config.toml
vocab_size = 2048
norm = "layernorm"
qk_norm = false
bias = "all"
parallel_block = false
init_std_down = 0.00544
optimizer = "soap_variant"
beta2 = 0.99
weight_decay = 0.033
lr_head = 0.00553
warmup_steps = 200
batch_tokens = 16384
dataset = "wikipedia_en"
Each number is 128 + 24 x the weight over its row's rms, rounded and kept within 0 to 255. Layers, rows and columns count from 0. Numbers have three digits each. The size before them is the row's rms in percent of the matrix's.

# up: layer 5 MLP up, 640x160, rms 0.129, rows 419-456, columns 80-159
# down: layer 5 MLP down (transposed), 640x160, rms 0.125, rows 419-456, columns 80-159
up419 095:151102115138141111141125106091116137149132147140127108143104119107146101092114147137165093090109105137160114123115131117108123147100142104104136104122106128144119130089096087164175129132143154125134162042081140146143125132175120118112136120
down419 105:145125136163089109120120142140155141130160131122156091128054148102109115106130122103121118140106131119084150161083095155135157161159116128148121132132111144101140137118098123142121116136157140169053126164151110152133101111133160109155110162
up420 094:169125099139156140179116133117129135144138144169203112132110132141105124116118173098154102193119155157155137145102145143143152117106105104122147117110140108133142132160131142077129140138154122143181117081149104141121135127115121120124108108
down420 089:143152154124121075116139136099157136142109136155153103114145132044174131130119159139126140100125125143120149113123089118102109109157098152142117121143124158099134129138144127123131108106087127120159144140158161136139113155112156130148091136
up421 102:099101129148126110102155151155154124130145121136108118139163132123164096095138116139139073169136149151139121110109118106113135185141135146136142149124155108114088151096136139112153101112152143106108161138129115132134094108163137095166088139
down421 107:139140122146104139136148164147103123169096084129084143143126135106154139104124100093166127148110125129124129141143133133130134126105176132107092142115148141098069135171149194175150083144133084165134163117123147155154161140142128133097114147
up422 110:166136103124106143105123164142126103178171125096135187137156098130126133124143143095159139107116100098117139112148100163156110094105099136109122091176121130125132131101109123085167169087135094155109115145145110154097092109147102124126117104
down422 110:142152161163116165101086136148132156117163118149127163158106145158115100126111116157104105140127140100112119119136088184163118102107101114137101115081126134137132076153092147164144147169133122156137144107130131099099110164116153151123107135
up423 101:103121137090121149152138139142153115118085155148105096157147138110129120090168153116159095113136124145156099075134091107121129157132149119176138110142109095097148134104125107098140130123096140179114111140110127127125126083160148080161149099
down423 097:167118103089117112136140129138113155121122083143125124109115083134098125084135152142136140109156167151153123144170129066116176081130092121136133085147110106133152137150113107093088127117158150148108104134084081145148126137145129147132156100
up424 107:137109097166144152109142137110099126130156119129135099148156116132149138134092106175160181135108139099136148084163115139116094128139114115122127076126095126169119111140134145111170118158133121114168096134160107139142102089091144129149099103
down424 111:162123113149146098139140148141143137137162144157084120135109123151077146150111149134139144111110158149131119112144084082173126122128104105081085132150158119058145144146142112121103154104099136147137126119103120141113136139167132149103105125
up425 103:152138150088110126100149110126110118106151140145143121163134103096136140129122166113112137154201127183115117115152116111095113123169084123077152176155134086121143160148137134114121108146082126113086130137114102140096108124122107139103112133
down425 104:119139136120118115125106125088115116138121166104150164141151095171150089142092137107114137152136124109132180139121098131139135165159143138139145111129107123150094117081145112132153133137101153110149103155163122137127112140160145124125148107
up426 109:146183114097167172114112110172103127108153153151148109076127124107092106117124129110135091123094097145111145104121099125117122104136126078122149135105140110153104112132141098129165131133111160090161141170159149126122141170125162082131074142
down426 093:117101092163138164114128126163080119101175144124140122122143099101121129127127108149138116162141138151103120107184126104106133124154145094121132141129115132251100153106121134152131122129112135087161150189114116118140135149129090108124140115
up427 095:166124155161126124122137149131187144156117139119135131155150173178101126144107138159105113118107119132116136127172130142147116138140095107099158141104132131100188158120156162129116151091092118075133137154088144138104090114101115082110088130
down427 097:105135158096152113122152118142137157114140113092155123085137162170116096153195116155085147127125117093132127067091137137132103156139134151098125117123113135163128104129104146173149142130149124149135167107124121115112142140149104123130109129
up428 099:103100103129104109091122091163085091157131131154127124129131169135100124110133114131136146121170117109146107106163105104153122136129170122124142117130134122118157122106131129179085160122128112093144136142118165168098062148137099126162157119
down428 099:140155112122113132154139145149125109125157152142118102143106152114068088156126096100138127101134108162068129149132148110156122117138136106122139146119174110190125108131107146139143126121150131162098124119132130154134127092117155109125113063
up429 103:131140084122152177125125108130152091151162139108131137082134141136098185112090149145167139165146186093111151088095150128135121132152124110138138142137105174139159155136136131140115100105108141129175135116112086133107138144158117125118119145
down429 111:129149133123076120121107125120141114102077096122116113104079140192068104117119146118089131144111139172113182150099108134128119146110136120133148124131172117124121123108142153124118142151123134100117126138111120112119147116165116156177163144
up430 100:142167173123131101153064133112140132116122087112094126113121124121121107129112133177121087114186140122158086166123166135175152114115097131113137138104124118116154150149131173109119116092141073166109084118131131166132166147104148131135132065
down430 093:111133117156064100091105138132123132137138175130164129123091118112138092126149176138140148106119147074107124097177112155114116154111067153148130132170127132167071080164117074158106119102118124137130160131135127124120114130104171135148138132
up431 109:139095140133168146155148124151141132126100167117138108160110096107146144109135170156149104153114157096146115112074085160114126062133147156151143122163094111126100130131088132160133129120097112121127115131137127133127098144138124127121108103
down431 102:147167151152171123163131158115162141118168125137118122154117151130142164165128087146154118142138117155137148136124150161143120092127118146089114116154155152094104086148138180124142143127081120123117141096154116096125104127153144125126129136
up432 091:130160130148149142144133132096094155097110152136095074168139176101106131157104150068139119107146099097109140115110173076105177166132141133134144134110136114082129114105140167130100156095115158143121099101099128151087121130125116156119144137
down432 094:147120187116104158107125140133133108125126158130154117127073126123156139153088116123150087160141200157116107128153102112125114107160138142164157114120110157109142096150166128144145111135116071186099148144097108135129119139105105131148147143
up433 100:120158127124153131148151136152103120118141164126095092153121158106109115086155139127134098122130115145121148097173119079138141146180159156126131131111120131122131111147141121163137117087119137161173134091140156124069121115109117125140092115
down433 108:156164149157118163111126090157109157125113129119135109120128115148130138160120060131128170129117141119166138171118165140138169114144156127127126165148117153093193097144088131103108123115141108146090119129125123103137122126107117129209083142
up434 099:143126089120135114105145113146172108141105104162107172119111133151076106157179124145137122123112124121117102139164120142127139133130140113118131101105153131127124108123129184107111120119128129130139142148147102105143063129109088118113103148
down434 098:111146117161131162109062122132121140120133133116114102101118149127084131101110182127134141141130147112171122107109144120083118114132106125182130141123150144102106128161171100148156127152122156154095111106133126077167108074171126166123105116
up435 104:146167120163112105081183107136120131139111089102091125125128078138129129107091139142141102145128110127105114133149134115149154136107140128119095138139121146142134161108088120107127123153092127114144140144102151153136132133147166123076164119
down435 108:100120168147110118146102160106153140096095125150106102135106130112178083167131116103125139098141108081118144101161140187103140132205144134161141127119140137132154112108124122141132126143088131169118103104114127091129151121161104157153151106
up436 104:131112114116137103125105138148114147126128097189127102102162161143120129084111110130147128118204142154141124166149127147163077129091095141093138119094138132123134137116140137131126153143138182126167095130139147148143082099153136145116119134
down436 099:091116184135117111123143103143195125114119133127164127105153141124191120143164116143114146145121123181163137123115135114150139101098103150158137143163096100124121147172111119098103122081148131157133155139107133117199119113102162118114130120
up437 100:102130105161123116148110188165103095143112112153119114133134117147102114107122090125161146122110080112162101112119125115130151112125134125107112123077150149111107084144124110144091147098129121134132141131181115128106135113178108156117145114
down437 097:137134134138130153156132104135106131097151120138100113115133158123119120132117105145097130149140126208146144124086094166128129133150150151115129151145116132059150147096112097143147158091131136120092124118139137115137078160116114137131103190
up438 095:086138152136106105119070178132107089144089093145165135132124148167125120131164112136113118135118166139127092106132125148158137102089094086135104136131113103140173169125115169139100112118102148117119163117086126167118112127099147094148144120
down438 099:101138122119122148101171127144158143105131142060134110173109167128157135134107168080156156114115117110140136105130111123085138134158106163137095126111156078118128133156109084098122169117133125151138123120129136086129125096121137154132148119
up439 105:133112133132131135138139078117135103138150113083095118143159112139144106129089121128170134126141136126127151159107125130141111115107112070135130151128141109169077096115106120081109130132148124136096151139121121143065105143159169139103168102
down439 109:158139118130126129123140131095150177164095123131142137145119125158098083114132123100159149112113143139124129125168115130144132107141133100109130114116149152117141156174182105121099122126143141096098161144084137141104143132123148158137145119
up440 108:101130157136135102097119159094106116093122121156129100133124142114135153095162126170112147184157164145152126128117148105126164093108143142107123152141118128157120153128099140153127128147140142110108110076124128137137185199129114155120102148
down440 108:133171127101073113113158113078112086134102090160121160094124087173134145136158164104106136139078126136126144120135175145116106152140126139106151131128135153107139156163146113131098089147155098083114138156133072152111128080134121112139093113
up441 090:130108134158124120135132120138106109087099117135123106091089141133100144097135143130074138117126151147147127152098130118138123142124169120156137120120160128151095118111130154140131152113159088155112125175146125102117108144181145158155132130
down441 089:139122148157123155098141128114138093101129119133109134118149150129110158126107158099154162154119133124091118126105123123143096150130155114091058161112094137135089124091143162128169144176129091115154095107164133143144139109145164136124172125
up442 106:119132120101134172140117169237103139125141102129114122144126094141154121127121162156113118156147101087133116147109125083129136172119109151149121124107138165129101140121150092095120103175130120121086151122129092145127107122108170123154159122
down442 109:123140147126128186135160119141126147130114143141162148139136149148139124114122148117134121128130119139145096114118145148138098162156138096152110118169128160113108123085115138117146143160161116116120139098082125133100148084120126153102166092
up443 094:096116138112131132151086111124107130112100106130147124122121128130120119123132109135122124124158104131151162109112111101091170156126127153115117114104162177128131080133103140126113133171164082141091097067126126138113173203122128157183119152
down443 097:175154120145122085144131130138087135088115128145126132100138146135096138130073101121108094079164155141096121132137120164118119127111167151080128083119136111065087118123178128146126107130120141109160139146102107146119097093109119112099104112
up444 097:132147165149158118125146091131117095120138135165143122142162150119104105115129148102123084151096120142148138165086136114129109104099095133111135123137160134123155120135139164089122105132109146091139115108114128151142156106127135118143081117
down444 098:155129159117129128081062135163114133105148068151132125105141136140124129135142120146110091147113115118149099118119166118062129142123106100122124114128114170094135143126105120128118147148143125109128077138119115120122139137070156127105155148
up445 094:126144146121130108161152112150115133118139124156118110080152122142102139104145125123131157146150154181103124113077107113133099126116155120151131100113141140159119159091108115128095136123132133118153166160110108157178055095133108160168121147
down445 082:118098125105127125100122156130154134120105131084109082198074132094085128136117130160134141157132096094123135168096113134110101139135150085120144079125130155188130111122144126121178098137138129149132105143109094159144143152123149114136137099
up446 100:151135103137129121109153134129156148115109159107113086109144101101083122150143147115135148124131106150162123147100172144117153092087175120141129137130095132124116101104093086097125125147107132143134159117137103119175124133117119080114117077
down446 097:117121126098114142168139125161102142107174083183166160143129098151184144114092116092145146131191163112090120106143088132116120140170144146121105150129178133119106128141154153107111124152111092129137201142111118105118138125108130103137137163
up447 105:084121098142147099116136114128168092121162105140109136116135154110177113103132115123168099134139113145150136139144147113086132126087142119114177098116159122119138126154164154126129149084131104125135154146112168144124102166118190124139091180
down447 104:112076084153132078093125155089121092113145130136123097137114107105091140115137108103144119122120142148126148117152103136117139148116127129125130156076184155122108146170138183127103151075112117088129103158133142108120129140129106149150117142
up448 096:116146147099097135141127116118132096124106173116097147128156134114121124124142135136138133119174124150162131083138113102145138118132127131139089168111075137112113124129140092143165145143127127177125124132117160124112131105135065139107112168
down448 103:106181127160121111143114102128164125191139137147162157123101144090130119159107122128131151127167140160110133113117136161142087147105078158138133113143110134100085115168071126104133171130100132173124144150118115107167112115134122129103099139
up449 106:128097096163109122135124155139104126105135143133112139105148117185068162135140125156158137158167145122125162098136134157106127134158092095101105156170113117104145106081131131118105125122109139086150102122109140117083138080157118135149151110
down449 111:114170112104082134113137116140094116141158080131146074134140106128171170151146096130169108135112101130125152164133090098115128156160122153122132142176115152114106117146183116142072141097123137108119138093137160115097113101107153162125124179
up450 107:127149109122076085135116081124084092125132132134119106111135126133087124123104094137142149141192123132171105147103149107147126110131145108102195153131158146157113134150153168155134077121139090132121080135110167134160165098161083129145167100
down450 108:176160134150138072124135118103131156123116136151086129141121135148135148138140129117131125124179134184125150151105134185136131098159134119150141124161138136150132114145137176121144111112098141138127108139145165090100125065117103145112115150
up451 110:125124119093164142130093138132128115134191093123108144147154117134126149135158144122156138150165129137111152137085125101124180082113147143136133164175132112127130107105131143123101126175151150067111134122108166177174152118158116108110144124
down451 109:150121129126119120107100161127120130114104131137167122156154107130132185087130130105124081107161137145128072101140104096122115122078109114114103110119109123083177149113159122122132179087198103177123125147159121120088095104150154076118086156
up452 106:150126147115130160147159147150114120085159105130088142149144111144144139128072124122117152112128131133142184096088095139158124112125126110173147108108179178133099145177142147120140104153068091160128113127123123162157122136146112139180145101
down452 110:139190100137119125124143164107113142083114129146124123116107154127153130132152134151158140110126107138115105136120145180133137098133121143130119079136199116088110102160139145169094089117126119134122148137068100113140103118140126150143161105
up453 102:133144127145119163152163117127113128125142152142134119178158113184117117103100143109121107090135127148146103134121090135170118136104114146143144084097175109112119099117128092119121107143143123111109120094135100167096111091081148085157157142
down453 105:119103120122177105110128134134140117158140175163122154117105106104149138115125083156146123097050083168086135146146142078145153162178125154124124138162113106085139119108139128129107109115126063081105117108177112103153109131127125152116095145
up454 099:123119121133095134120111104154108124142133152095160140149131141156115154149149126116149097106175127144105108160161151117176125128102107150141138146163119135125104108109155151090081100143119137117084142124145145162127134099134117133166127121
down454 095:158128127138189146089125094099174090123146140091155073145109098136170131105148126099081130114141106140121146107137089141126135141143142121181098114098118109093106127117083129115161154116144158156153151104127129090138123113141113097145120126
up455 101:138174100170120119118115127151142093174145107131107126130103151153109141091134132143116133128120153128138133153091098133105102165105154123161145105096155149114155093104145110115109116134106149107158148083127138175129129145123133137172135142
down455 111:137134140152135091066107155101107114152127128113137131096115162106161090103129140123091096146078126128150127107152132108120117139150136104150148148140108131085137084134129115129094136156152108108085159135117107129135129182130129112130146113
up456 100:135148108132120128107082145179083114126106174097125137114108080117167141083109115144119117118101099126150120158164146130113112160091113126115140133126110136176145139073137140144097070138122107135126125111111113157101132092127152117088164091
down456 099:075078124158165120153126143134101130123101105114112145167136121155114121120107144164129115137116142132158139147128125163097133149113144141128143117118159095117086128136161151147150142141152139092097139138130077129146133103115144104163148125